From a checkpoint of a small transformer trained on Wikipedia: 1.35M parameters.
Each number is 500 + 25 x the weight over its row's rms, rounded and kept within 0 to 999. Layers, rows and columns count from 0. Numbers have three digits each. The size before them is the row's rms in percent of the matrix's.

# o: layer 5 attention output (transposed), 96x96, rms 0.287, rows 3-31,34-63,66-95, columns 0-47
# v: layer 5 attention value, 32x96, rms 0.221, rows 3-31, columns 0-47
# gate: layer 5 MLP gate, 192x96, rms 0.212, rows 0-46, columns 0-47
# up: layer 5 MLP up, 192x96, rms 0.208, rows 0-45, columns 0-47
# down: layer 5 MLP down (transposed), 192x96, rms 0.204, rows 0-45, columns 0-47
o34 090:497475537494471478519420492495519500520474495496534511509507518489505462449510490493523476487481465509505482490468484494530512472516545537532495
o66 128:509472500521489476509435526485519471535506455524498467508457488491560502464487486486528498518521455493505482496489509507521499496511528528534486
v3 105:457559532501524536532519469476488463521495464469485496507506499511501536489526539515494493492458477493465501489474519484446471493485452489515516
o3 086:502476475455479493542531531500481514461474492536517465473469465509559479501515485489484493514511497488518517502459564537528469520484475454447498
o35 111:482490488475537479504495486459511477490431487511533520534472503479480482492482506530472479472492518522533509512517453533537466504458494484494519
o67 112:493484484495523479511516523480489475508460484544497516527444482491473520504499510518453459471524497513505508546495470545539463497467496469473532
v4 102:500493478463490493488563481495486493481510460497543511501500487545519503506503462521527533466480483521457497531495473499535514506508508493486505
o4 083:552499521522484484491525459509507503468518505507514523483456489522483454492514527506473491501514507503560462507476527483487512539477494535518526
o36 088:519482505558479471503486504513480501531540504477506513483496539464470495490496513503488466527483551529528485533529486468473524447523531506516508
o68 126:545509492536498452498504459540465454514496483474495464491461504519491511512517500495524479492480564533546501515530524484464517500506509516514521
v5 082:512522527497490495494480493501527510482439527501496520457570496454503542521525485461503515532501518520494458526471469514488528483554456493510507
o5 078:489509532525453487489490501508463505551557477487520482487533539464489498553491479506473503484472502509498501468514502513475507492507514503509463
o37 088:495507508551505521479574507516492473508506511488450490504407474491523483523483523491476538500548469494506500518497481513517511489529492539469491
o69 099:482509510517483512435506523525494472511531490435517496535470488493463492529491544530465504455512485490481512529514472526512495495452490507469504
v6 097:539501499503528466495472525503506466533528511510440460449545479507480511480508484515458542513462491488520468495548490485480479511501503523472517
o6 093:483488498544520537496506515516497495471481490516479515495536532512505517476502457509444519492494487493483479528467457534500521503486495468490418
o38 091:537504520493472522504519483518492496473559477519477509514502505509477538489505492495474482497533490450494483486513493537504506503491460487464511
o70 115:512471538490481499541511518525470523437505476503487518552544524508474538456479493488474489507525489475525456486527475512501539494451485528494502
v7 103:515477482454459484492480497518565453504527517467487460514458468487462463497483516510499511501487504539493476530495508474491484464482510501504504
o7 082:464517515504533502496516449522548502490493501496541515474492538511514503519498465495507514537478492482511466492518510465553487498500505489529511
o39 104:483520517487475500457503517515466489520527556490515536505485479544493542500504526528432482517491504471483508478465504484508518502548481481530495
o71 115:495495518484482476499535497502493482513527523510500544518493513536540558494493535473475494536528506479519505480477495504531526475504507503571534
v8 105:498477522502486504550485484514514533504514499526524500532509538465530459521526478519497525531496539496486551498510520540515520512528516542514490
o8 096:524527513506495516512492523531514464481457519546467498519490502545473490481491534502480519491508490501539525523523518544493547477513550513538563
o40 099:479489511554492503490521514492513490492495485512458496485493511506497501509501487519510518490522465494545482516507503475476476512525443453533514
o72 118:517510539511471513481469503529462498501482504542442480515517482521492504483482464514512515476507486501570515514515538470465474497496500450512538
v9 093:509493526467506511489485486526534490515517521528520476469528503465451464489505495522492519496485466505474496482523467456448505547519452515498508
o9 065:457517497519512513458475498503477479495472464534523542562465496499474505498543454484503516498537460487546511501476492523520479497509515525497486
o41 087:507515485510458525446522495545513459483511489499483509526494529506494514527496540508461482503503436481518520516503524490507529472501525503505476
o73 121:474500529482474492481513522531457472494499454501461474551516499535502532494485500490485510513556400466542514499519486483494499479453526520477499
v10 102:482489492492513502520509540485487491451562488495495502539493507514497536479526478525507491482524501503466533520500515450511522432477535522529477
o10 086:504514500501502481529514496522495512513496492491529488542519473473472504554462499442548483531514486533476515525513537468491505478522508486472505
o42 103:505503520504528435513517490486482472522458520477523493465484500494490499527531504515487541491450498497470533475480522483531479505530532508561439
o74 111:509521520509485449539530472507478459521460540444517517458472533522477514501548530509457539501464512538493516505484477500499458492524481485501490
v11 106:561497461512492504462543477510508477497497492485483529483528472535522462519531490530484539488514520551492523495507500480524517483493498512511449
o11 087:486467482488486469534453433456516483471473501470509523498481505567518509475508524519447512513489482503537512511512470461444515481523485484501509
o43 092:554483514490479496532462520457513483520520503456500509553522481503494532494469501511483456523542545518516504521506481511468527502513500473519524
o75 127:526509499495525471544490463475495523491482507459500501522521470529504544533471524521526491481512549505508507528535512488464526514533499512496520
v12 097:484512499479501504477507466480520492561487516471480488469533517526455541527544495495508505529515492504508499545526449525527479512493498525519489
o12 077:540495521481474505473522526507501494518497525452524509508461498510478507521508488513503501512525489473517462535492523521535521536461494502524446
o44 099:507479527530453534525555456549524485508498490492490511516484514436517489443511532489494515495482499499519491488500509481518500511505497506486505
o76 113:519472508500463527530493500510464440532473447454495501540488545460516480514483495493516501482482501483505519474515524479487482550503489513501515
v13 098:535505530495532456512471479536514524528508477565499506513549447480556532496497498484510472501497510491530501512485480496519472538511529492498477
o13 088:540482517534481495509528502490501504515494465483478532495511508477509509460533482509522504437512535477467473562516461512469535519480490475496456
o45 102:496490473512481512466578472519522548468529484505502454502500514466549507492486498463535506509499501526487512525504518478499519503518482477462501
o77 111:476518501454468539466555483501483521510497486514500476494542525471503486512488472490564493505492538504439512495515526480471507515490510519488498
v14 091:523528505530540482535481480480556516477528514511512534516529533518494491535536533466520471496552517502486553439478519528490478515455546489487496
o14 077:476527460544506521514492500489451524488468520474462470511493493563486484448540521496486496475465540454493466476496503540452497488470508547504554
o46 091:514484523518520455541491523471519536498464499495499483482510530502472467494511485495438461490495520459538513485494476530482496491556480503478563
o78 108:490492489504510475493512516494492543490483508520489489471505493516459448506467507506482449503464527473499503533476511506465504498524509527509528
v15 104:512541503472514537510531499504558458514467466497520475514497501519493500490483493483492505486473494496520498489512503479503514519495520551485540
o15 095:531502504518513489505555507537505528522543492531494478517509537492536496506481526486522492479490537507479453516514496502535509535473521492518475
o47 095:467508514485495539518515529524494515519520495505552505491472536560501494476495531502542508483463506479545477544508509508485511511481503497551516
o79 109:517510554487516484526544459535478521528492519505486487509507500542512496490480492473535504467506543497562509478551499483467499553456488491518514
v16 109:482489490450509503509473527500530517476481473523521465518471489516466537491535517518546522537535532477481487530470437476513544504496512460501511
o16 094:495479470505515526484500466472504513536508499506480497507479500565494498496533465532519462512497504471512516489482509544528464461488484557503516
o48 101:484489438548523518467526526514495474485499522483519493473479504491541506506517505521467445505481528491506520484496495507508515481474479476487473
o80 121:470469448500503533470505514501483469492536482491509495470492501493504467554521502510523469514466496466545525544504487523534480496462485498525499
v17 101:459532463500526472499515511528500505436497546499502535546509521491522506530494479492500439502502470532494499507497514495498475545533506519512487
o17 087:528577495503487486473541474519477501485543474427527483530463514523476486510473501487516498520533551455497508498512498475498482526476525529507487
o49 093:541484547511459461473501492516533538493497494511546427466534531462526509515480502471495523503497524518514478498473525471503505490530536541534509
o81 116:528517483520464468487531474517508491535480456497518462451492522502524510508479484497511491530501565502469483476478539479474485534500511555517495
v18 100:525477504482517483490511518521465478499496472461515515495479522488528482455445512507501484521480510490542492504508513465478518518494520516547482
o18 085:528513525474484512480486503519503499538532463457516499501539454509495470500502476502505497519527484501514519525534521499520537512508535509500528
o50 107:496522504497513488449438532509503499543516501511540459517478516538497529502544488497528493513538485488517517475509536508490525521475493482497458
o82 112:505495497512499532446464513520540523518549547518492471462496484539533510509540485482479499502544498489535499475489509511486486530536479463516469
v19 111:519491525502495475496486482483517470535507536492556471477508542494464491485465564511542467464479464488482530518531512465511489489441495499508500
o19 079:479525471482494479545486494507480507497480522502498445504526486501521447471535498497489494519498510512524449501484503512507469457529515485534439
o51 093:529519500436470444514475522495444520504474508501541499495530552525500464485481512498492473517477493488489558498442499514510548499457491502525509
o83 134:518519501450480410535511494526447518516447473489460518546506507508542486478493527462488479537494501517528538520450490484515521488505506511545490
v20 090:504499508528520513500502538531529508574465499500476519474520529528477511522482459520509499471546491451466473513491510495537506496528490503506510
o20 077:548469498513532517512547554493520478508495559487521487493462462482480494494498477497516487484516506486510536518498447493473536471499517495476463
o52 079:511533504504441476532496491538471483542501500484480465457559486508515561491551505506568482476544506500471451522499514498508487476466502488497507
o84 118:520507531503462500540461501535496478494489499412536501510507510508521502500543480497523523476525496514539466506484497452488457486480495486488493
v21 097:501503557489489505500526537466507447531513507499492493536559533488490448526514491526487504523513519465518538533486462486488497479501524514497475
o21 079:528487538480545478483475499499495477481536469468498514508492454545477457476526520513549488535489510461517526496546529489474498470454487507504516
o53 091:491486505440496521492508504464503454521495507503481514493521531475531490465462537504509496495529504555487507459507495505496502503478486455536484
o85 116:470520479462522536555508501481506452511465522453485559504525490516467496540464495497523514514497449538497516489512461488492470519507483470477511
v22 102:529520521520554508472504503510506479499493470511494532484504547501503502489535480529533478482526517472459527490458528453478536524499481486498511
o22 081:499511488519509481502516523491531512469493513523510497519520430518471477482521486502543480459503499479571549531474491497478472480507511518481536
o54 100:522508473520480493464479526471521525483485479491527470514547515516543532545481469524521453464514510518515522530511519529498484456487511463527496
o86 120:528518523527498446471486493503504533489466478491490446525537460555512521528506480521506469464514501507540531550519520476510439454472508494476498
v23 106:515518521505504473460512493493519515501505481499500457467517524511530468480486512492492488469506523522496492462510479498468527463461537448447483
o23 091:476527529529519513512528510472491494493501518486486535476494468511539494457512489477493498465445481500488458499460488484470505504467513482511526
o55 101:482556518480482510540464492502491523499561508497452529478506513509462499478509482470520431483518488488481507516463492506467521481519485466423514
o87 117:465532512502489490531516502495517540444553514461497504487482527501476480486487475472513475507486445522489468508472459502479547480542508495501504
v24 090:497461524518470552482509470493491544524518536458515508511503538484521486521474491491493473466494524489514491516479527510484519509467471524504513
o24 081:531531576466500532530454522510489486492517475501528504497514498489541467527483490542537511505466492503490508451528523497517507503499532511513478
o56 090:452476532507547472512499508503473502541483495518508522492507474503462457502487508479488508507544515554503504493514510471475507514522516555512521
o88 110:493506511534539499495530523535496478555539517487488530482454466503535508469506490471459498499556493527512499477479507468483503506541483460507480
v25 090:516494500510506505493497449518523494500520503478494503494546503505507470494508535500523504488531521514511499477492506497554448529500578539530503
o25 096:491493485519461479499472520478521560527490523507470492522477552499520526497477546491487529507495518504486458483552503547528489471493493492486519
o57 090:523498536505485485517573480476500503461504467493489536516536485463468474479535498515492520474504519466494499525500477529485512524486515497518550
o89 104:493486510446502497528504492457455531529494513513483548534536512474488482484524504525486492494484541474457501529503503511489499510491526503530536
v26 098:499523543465550513495506527478496509493488470488466507468497466528505517495510504510496469485508547469468510516500520422511486485505517502494490
o26 088:495470506535477490526525541506512560494435493481509507476511460486515507501505468465508486478527481478501477547469503501509522505529472479511490
o58 088:495550567506511461517488499504488477515519501479495502470469506460495544499542504533478506452492495486517531495501504534521504482497488468501491
o90 118:492500536515480493526480513513486483505515504453528494488482523513495517462554498530472507433496496510493481519501484556497483489503501483517514
v27 093:508503488516472512473523486533494500495514485468513504534467510478505491501471486507502553490484474463494480445503495475553439477553475476529479
o27 083:489467512480468494496556483469527504492471513504515505472508504483455510495469533476501533489520494519495530525524511488508502511487495512524568
o59 095:494514512486445463492475493479480488514517496507515520539482487519479559497522480513556465508517496499459456524503499505487515480503507522512491
o91 110:504483524483474482515457482510510501499526524554526507518493471509495577478520513502513500495527550491486498502503535539497514489492529530524525
v28 105:496501526508513457490480522470477548470507492487538507539503532513544530476476504508547510476441488498496476464503508510511512473509471500441504
o28 089:505500506511471502527523506551478523495485467534471505449560501486515460484493521495481474445471513539470468515469505513476505509518495521513481
o60 094:452499510513547484500490513476475505524515523498546494472454503495459471492525507504515486464475480461520516494535551533496549477492489501519476
o92 121:494516532509509491517510485537507501490543543530522502465493464498459472427528526520457492459478499520534526518464497527509517498509478500501461
v29 104:465481483519479547510513525503520510510476493498501488503540488477513476492490522515529511555505495449473506494493489498508511518500497460493534
o29 089:507511476517473508461521503519492489507477507559495518484479534527537518503525533502464478484436524530435462480546518505512483472491501487559482
o61 096:459489523503517455497502518505465473519495490539494517461503539506508474481483505476522487504519487515498479527444427501443508447474475509464520
o93 117:503505486501504438504545556531500464521499471509496522496451529511509520456457514464508507543502501555513475518489439528488529459477514514532516
v30 102:520479536485484563485520498529522485522504523521462501470517484531493436558500503461535470475526517464526478519503534497526478515540480494473512
o30 085:523471526493498507511479518524462544521479454499529522516488522502546491525506475483531473501498498493504481514508450465490485463507466471500448
o62 102:508513518468484505506572482527497479506462488488481480484523452475479534504473501504473550496505517523523480535508517503506499488486506514516538
o94 117:502519521487519499527531500532489452549444483458507533544497465505510518500474465531490525480504539516493480506479515483516495478487522503485514
v31 107:517513456489537508505465495422460509527468484508484530507515499507497495457492504526537493535498502478524471560503502497531524503496499518466524
o31 088:477496495492529507477527503513532503520499476477459516518568501497506475452481482534496487465484519522476448526543511508503453503538460539549487
o63 099:538487515497540507444522491474483562511512505507511492501482507519590500510475471512484496511525503502479509469502509520472508435541459500528476
o95 122:530505497492522515460533491487494523511511479504496466499498520513561489470463497494505490507484552508484531488517501535525496481564465534541484
gate0 100:445523533478515520539456495494486529486524522541522492487509483521466518474533490508507469462492482485495485512496489517467509502524483462510493
up0 100:533502512477482516502493478495536481486525473535503480471547546506510478464512457503559510517504505474474524474521514518441515500509508555516511
down0 098:485506519525487483463547458506471512475474496503519505505520514491499476472489444502515528536437469492470551507489544460509493494500535546479485
gate1 099:475513480515532503503518466493518477516475492463536547482521466479485483536492518505485533489488531534493506445428495492471518467499499497504504
up1 099:509564460512517478482505518486478492528530523511543498463475496510509506511512484473491560510493550493460514503481499483488540474464499484549540
down1 099:522471477502541537512527426510529540465481512517483512498515508508479509485496473526522523475514522488541568473507484524515521479501478508534474
gate2 096:502545522487511468517498519501480475472495472538455530534487508500509519461496465450439520508511487536495512461496504520537521518549525479517506
up2 091:479505459522513510519519499513524542466492435528491502493520504472488478491484467527532489505519554507498515498503522519479509496475518490530513
down2 091:527496463496501489512490449484525504537503526529511456511485486523452499492447510493458466476543500526487454550508493478550463493496467508462508
gate3 101:514543498530501526411507465516496521491512484475526485507498484534537507516481481499509506476472477460501515518492517503505485485513513503534467
up3 106:535520488499448473514484536490531463492539486493506516506483519473547484511519503581458519539526486531511488465500481536532507509486520476530480
down3 102:547533477512467548500459489477497496506496481495485490457553522499485463515489530478536511480494470498543461487485506479524534466507495489563490
gate4 096:507477532518532475489441524440516501486508502514493467477506442508500506508523490512481560508532467516518546465475509456491492526482499507497511
up4 101:502483524491463509540509504462510486474505500490511537487515493510475490508531526493497503503447517491478472512495506502440457475537456479476508
down4 098:487482504451494505476499461496506524483493520500468496487476467501490529515486526503496488505510514499528492520477473484463526506522488477509439
gate5 102:519540478499547515464490466529458498484481468514514477484526529507519494519459512482493509520460493524469485468495499483555486517492496513517487
up5 104:508489479526521494500499537463506513520517462482505524514506535489503513503503515488512491558483525500476485478494477518489525513545485512464466
down5 103:579498466503519475491531528507501472483528468509500547454464533498524502533528489511476505504480488508535517515511533539535518468496501531467524
gate6 102:472500507574512486470479487518535492528502526462469484494500464509484499525523514496478552442460500458523465518508518515526523509477494506515479
up6 104:539435510496488526536503483516486569459497485509528484515506463496515542515484505498530479501509549486489556503513520475462498480500495504520533
down6 102:479469490534460508530462547512520498527508490497509511526518488497514511478479517441496548523487449519480526498502537500458531507472493468536558
gate7 101:508503478508487482501461460487518504489489480508514470492484489501558508477517500439511476519487524516474489475465507508513524466543488529560489
up7 091:552502534516485529504514515502502508495527510465520541471484481506486509475457514531503531526464524494534497487504468500502452515493576548502490
down7 094:512465505505495483470491534476505534515491475544489520518498502519477515488468498513503541504477496515482497509452507514507505475470484530497496
gate8 090:527527512539511521464474481473531455514496501551497456468489511482445490492490512526478535490503525529500439473520464458553486558476505469499472
up8 090:503480528497518530479530491487517476558475480477517512494489519526523547496494527505543525527537510489509524530507540461503515471513502508538543
down8 093:478528471476514476539504519479515497484509526524474487540476478514483517510486533490481518473485507518454525520540480485491532477494511481503542
gate9 102:498499520476481482509500492504525486517458462481491515522501498506539508485482503476512492441491502485483490565502507532559461519492517487517531
up9 102:510554497500538504443524516518474516504488529510509497515507499471493473492478520513522492514507505461489484469519530445494546520557511552560496
down9 104:500490521521514494482467463497482454503476479458493481466506504488501539503492463461474453515503491503441482521514479508479500509513516455508520
gate10 100:544526493516470504492533509526541506509560463504491492516513542487514524512512500487481498518513456519473440525494532518512516469500524476497517
up10 102:484463566484508509506492494465495510456489523505508521579533478511479504489550523507504504483514515489467474514539523476491487489472511499479546
down10 101:480469477525501487510463535492500434490505521458531520517498516493505532528487489516461530498496515521474531504523512494503530435520504538532516
gate11 096:474512550560491506512514468490449496509498482485489509492488512464494478475535505474490524515520495484497465509481479515536527509482475505514510
up11 097:509546514522525484570495537511528500489509488467491450483482510525500508489481478499527483496461516464518492494505493488457462476542535513521521
down11 097:515535520514525502483434482498500494529512497517524499503498479485472517474508523466472513505484521534562471476485508493479517511445531478507487
gate12 104:478532525548524518488480519450510441477511456545493513494505497529480487487506501492508504488473529488469470465526500513488483515515484509491486
up12 103:522486531564472452486494482533502496501472455493522503498512523499481525462522504487451529524535504519519485473498511524505519478488477458500492
down12 103:510488511502501539500521483490492499521511510451497544500507502489509463486489518492509491487490519507577506499476498499487525542466498504531461
gate13 097:508487539543518431507510509549468498479484447538528515480507512532558490503507553514483509535525471498507524520477509498481467493502514494515518
up13 093:516528487504521509545485496482497511479507495493496527472525526509526496491517483475537527479516466438496510469505479474480491537531526434495517
down13 095:534516498508544487464520509524488475458476477511505529498501483476508475511533502500508569516498510505562512486513529555472497502477501491443498
gate14 102:462470511514518479496554523509476458495502503522494486478481544476492451446521537456490495532485535482494471488475479528458516512529491519542518
up14 094:480471514492485505473491587468537551495508459446522481487505480513473488523438497479474484498520504506514504506482503480504498528516473487494477
down14 094:525445546534487504516493476483524502491519477523527542477525481481497479512526552493467454468492461510539515513506539509515490557476492482548502
gate15 100:505539480483481468495519484488449498492455494515497503519564490520472489509510504483475506493536481479531502523474459550464476458515509506515523
up15 102:538513506520502515541471488517491495523517459500499492505517546463569477461502532518505522448459526494507504483475529448484509504529469524506483
down15 099:486496481476514513476484508500467491476528495496487504482491546475455533523505517571497504486506460506484437490511459531489493484495508506491505
gate16 093:477564512507509482497525512522508492499549475487519532502483538468529514522489503533492478501508522488487487502479503469494469457474522520498516
up16 100:471507462497506487499502528467556502487543463525496479440517528521501441553482492476471500525513510468456460492477513500503458482492520509523547
down16 099:468524525532525522483524519509525522461496489482513490524486531513570509518476520512489471477526495497483505495503496492500481448484496492488542
gate17 100:491499513488521500438510509500470489460463548494479554525511532520518474497526486526510500459484504528489506472482523510514477499532489498492491
up17 101:520549460471524485546503501512482485492527506478518568500502557498513511524553495496468537513448523489475490450504508537501517505516480477526479
down17 100:511485504504500523516486509463536537538475504477467526475521526488445466558514494482545486509478512498517539490459460490494523529502462496567508
gate18 096:505494493486522473454511481468512483504458510514467534551498503455565519458470498446515509514506473471458469512485451493532524506503512544550515
up18 099:528520504453459493496472481497431537478495556541490517482497524535492483505509509492535473513507500493495505509498494488523510453470506477494491
down18 098:500511473513519468472535556503505450478450499497474460474541483481497506489504548487535490419526535508472462533499476490523498503525474448515484
gate19 106:499511474500491467490499449508511482516491501489511468486534512499517500521481502502551533495444464507504478502492455495531498494460505489534531
up19 105:524513496492517475476506499508567510513502546517471505488480524508504512551496534501494525512524481501506460468488517510519473476493545463492479
down19 105:451520473502464478500504486478506487466483515517468490489516554506506513476494510505471519507490480494494486492488490479515447452539485520485485
gate20 111:487496496526424467510499539473498535491472491549486490531519492527494517490518517492449548485507514486498483498499548534501504503489464465504509
up20 111:497502509500496518498513499480511518517486504509464550482518530505475509414506491522519551502506499501475526499510473496522527475523528472522514
down20 106:487465510465482493514524509513515488494475502507530486483498505537517474515507492526465500512482487510503483472562516521553470532549532525510526
gate21 097:465529502561492519496479524505474521523543568561474488478491481483486444454531523494497535472457497513475483517475533514481516505496509490460506
up21 104:480450501495550488521500483495500500500488475519487515475494536494491492478506527507530531493521555477502473533473497484502518476505524463472484
down21 101:441471481528519528503428524437459506510465495509482498484536484506522528438524466467511496480480495508474446481509512498518456514490478501508497
gate22 101:504473475484505528502535473467481485490475499507515492521549489484477488489503540534487524484456524515518471539540512490521519514475521476491520
up22 102:493494527516507479490538502514487495528465472487561485505523491475554526506462501466526506523498529542480460475493516509462525485507552485533483
down22 102:495479489524507519535519493540497502470466512567507471519498491513507484455481541539487531495486493493452485483506516483520541471507523511496504
gate23 100:563527494527491517491479518491497478445495499473494453474470516492468480518513479493495524452513500528460482490477501502529502528539540541499493
up23 108:474467495481511501510489499537530472486505532532550509527535492525530521457459490527512473499475459503555500524528510510538498475495493487477519
down23 106:517471433524521503477508472504516514525551539519482488533505499509500517475499486514480499534476509499526505505478517470460500439496497520474516
gate24 103:505508469507487469501464501466499507462522494490474465453461533520467503471511521472445491468463492476470477529452460520494514485498487512477534
up24 107:458497487466516538501496496532517532511546534504444501460527541500528484516514514485501533485539481488471519536494500498495495541447481482524463
down24 105:491539532561515464516481501440502519528504503494494509519469493520484461505488472480475530502483468549492494522577453516526463463510508544488498
gate25 111:509510494472510464466491537486477496500524478522501482491500508494489430476487524454475462475506443483486512540454490471483515514498496516521514
up25 104:503517493496495485485508487541500428481533466525421525507474515495541450473462519518454507489537486505541494478488480503524523497493481545501480
down25 107:543513500491498550520435475502533505528521519461505463494504482490507499465468559494464506512522514469503475510491492490478484464507485502490492
gate26 101:470523524482504465483508471492485448513476497491488558493443433505468508524517494493434544489539513516492481460476492487518522525509472487530515
up26 098:528496535528440477503467522536512472528504493503477486478442483473488562491502502542524470546552487496493467484471465539513495526470512465468555
down26 096:470549524522472515522492471490519480474490496495527476534498512530488480555475493482513455552530475497448486504522510465473466519470514467502487
gate27 094:474506485500490442496485488495524449526496497498492526490467510481501546471501513510443523459486556528475471498460506562509539472499531508521467
up27 097:511482558485487509483489512471518502475496485522495492563527518492429515469456486531516456469503525531479511515507472442447507457458479491475524
down27 097:495482466527513503470475499503494484512528487499505535466482486473503453494521488469499517464501501474552600510493477449464475489487470457529525
gate28 105:497563468507519506532518464478499510487442522538516498502501501507513472502534531501472514447508527508487508528496500505509485494490503471509544
up28 101:514475510491496440475520498472512509476473510471480497468519499532570506509485493480494500511481521447466520484490485563482532516495515452475491
down28 103:569474498465491503516491485515455492487492547520518510483466515486527493483499508532446490532457540523541502542461489525488522512477516494464506
gate29 102:485521449533535455503521516493458493506460513524518445485466479517549513512488520500497474486446473515459518498465491557518462492499545464504482
up29 101:531487551519524507504485517511525466459509480495498503537505506489529520509492460524424514534485478529536533515489449473505513508473511511537471
down29 100:507557500457491461465490493454482503484526531497523495492490511511510499501493524525473511490497492460557517524513517500525488481484529509495528
gate30 096:440488495540491506505528447486554521507532516560499501473475502492470504498521505448530515491443487499471478508515508500486471526522506481496522
up30 097:462479482524524482531496488550519514474480543540485529535526531497452521519461490521483498499480490538493468560540470512553475535505495491531508
down30 096:472475511516502505526494489487495492492449476498503503505473508477510513453486524540482481482459525536499471492515506505528486520518504507500488
gate31 093:537487525487474512519462502480553491506500446501525548501471527503538500469497549524550510540534507485489488481473507478487487489524526495501505
up31 093:505492475478486473496488453524537525493493468506494478467512514483497531528470553473489539470477481459509538538505545490477454466498507539525571
down31 095:474479534499497517482507407492509496517507487518522556504530507508514548490510520497500485520493494489548469483498519529520489496521513519441494
gate32 094:461530481547503521496482459518498486474497516552470498494501479549470529474535505500514462471505502473516482453466524478484521457503498516538493
up32 090:487537488462485454509525455530491497478467467514527506525536459471511506484491548513481547497500520498522504509474517506512516503469477489490533
down32 092:509525482496506489507521531480519490491569516488466464491490452499524455492515455475479506512479481490447487526480512503508461486516459531481492
gate33 097:468477461503525498466434554442517522505498470550504507516509497515514478523474470505480444529519485529505489499479468506506484459528511458500491
up33 094:453519501502522475484549492456482486525496522503535539521548485473513505458505506499491503521517476461481479497513483497470506506495498487529543
down33 097:476494486502531483468485472495505526488486490511461511537535456473468504495525502495465515502539500507519518502491456431520490498507432502525477
gate34 098:483562473531528538459478470499539493492519522529505487519505528530511468506516505460467472493481476512483517474493472490512530522544517517513485
up34 097:522471501519454459522499510476509478480546559491487494529522534512488498515523471540506453500491505474464505475504509491445503503512518475505520
down34 098:531483524530495509501499499490501504476492538493521502497529463500498529487454492491458466515543470538481485520514463484514462478519472517516514
gate35 111:485493523557503520496482477522515512456512511527492491492524507528483468464526527473537518467455497485510481485506509521526535495465488473516524
up35 107:489480495441500478499490456547483514515478487520528446522492521519513489507545510480502484514506474489541494493505512530553515468482501480545486
down35 107:483470497445477497529538535487482476528482488516498456502520506476541505549528493513523508537518478533493478508518525533511491485440532500544556
gate36 097:493482483595488474473459463503506508485511498540470469509512457530547508514511519481506528502488542478499513498480518543494487488540532521499498
up36 099:500448461470493466516495495465529477498492465492454506500541483500501486488500477492448535502529492510543521470481510480494486549516515491484467
down36 099:486500506533525519537457557506546533497497498488511504486538456483464488487485477535471485462475503455493478508483501466485538499463507528530510
gate37 104:442536486531516467479492475492501528519447505508515476505530491539506512515530521516514510506498584518471510483476504473461477497504513456526523
up37 103:471524512522506452487498506502468485528500484529475504522512547488503466465451528516498524550459479522528480509522499491520520533521521512508488
down37 103:504512462500541454501508457543446497473512521490494505520503485536467483478511485502489481486517495534449524504517541499530536478497494514485495
gate38 096:448516541493505513519493475495513502482507453554470524517534482558490482506529498498504514501547488554481533489525509516484507507512538490460529
up38 095:516483492489509487502502492456509506491480506528509500481515498478486467497477512466479451479519486483494502481466534531518492493506513529473504
down38 095:443509543455528545509499495571511505480509514513513484511470486509479514502523498457529477513506506515465500539515508478493523485510485472507504
gate39 098:474487511486502463432510454500487533465512463503462497490535533501516461462474523490536539500499490498477471485482497503465492520484511493481527
up39 103:487547528499522501534495542479467446493457479483460493520526477478505474469487479504501515480480496473516475533501490478485471463485543531538506
down39 104:500485477493502526497502453509503491490516489505489476458498507499507528472499496476502480533546541524525488490517504480492526471523524533506489
gate40 095:479501534479477489488520509489479513502505468521492507520492541512513506483499470473507483514481459497440468469478495523489523515502492501503480
up40 095:537462485532506481538490497513512502525487488531476503520527493435552533489505506496545439523510493534512506509474515518499494540479515528503519
down40 096:517524492438492500468489509472503475513524471450495493512482484500497533509515457506472531502521481496553460470499504486516516479511556524518455
gate41 106:494522473506558500463463524474456511487547487548501461519495547503516490493509499468486471499448487464468505489496479528511562498492478476504519
up41 101:511470499470535518482535503525444517495477463519482468527480500480498461507494503476509495506507480526514483492499496473500540441478505533517533
down41 101:511491482428527499498459490489534509487476488490472513472494534467493506516511500501508523493541502461549463524500478471507462480517501527478449
gate42 092:485469466486475522462493523514483540498507500540473497507472478479497465528525470523508548495485496460437515504483463537522508485532487475527499
up42 096:505492489506544438501506471534452494525497512502480492509487493491504490501488462507480528497473499484481522501507479539532490517528537525502463
down42 096:498502522472515463453548497503490505503487571473469508528462519490512487488498501479490496481528498504502515502490506479498487496472493512473469
gate43 091:560506469478519553483509520462505475492473470494485511502482499484483474539504509495468507483499453500532505480468470497535479507487468473475521
up43 095:486469503519550542500502524547486480481533526485515524512534490521509493515479519483500519473494472524498501465513473476475492461495496480493501
down43 096:492521528501454485474446473537554512491507487469496513515464490519464502458488561496474477479521562470499545538529481487541525541497522498499514
gate44 097:478507507502488495508505486496525528493495473499476518521521516463522522466477508502531526523505493519480465482447571502514498533480563493545514
up44 090:526484467490516505535511495469510515498514489454491502474527483513446467483524510472481509534506531500484492532469473571519455520481551457490508
down44 090:534503533486493483495552491513502533488508482504495535557510505533550479471509520558487486488479462502496534469521548510495549481531464501469467
gate45 096:490490504539459503499470498503499535507496539528513501534464454457481488513492524489477491503483486505540477541475531464506535507522525523467518
up45 100:519535518505505508536486473504511458526480499502518487451490463508456507513515563500517547494499509583530511505525513499519454510495502528498455
down45 099:468499476473500481446541525466475524501486531537537516485508504510508512505465466495530525492527462501518525497475511527500505490506546498465526
gate46 103:511489508539484529495454520495519465513542453501533523467502503486497504443514475508518504515464500511447435481483494525491500496461492474503491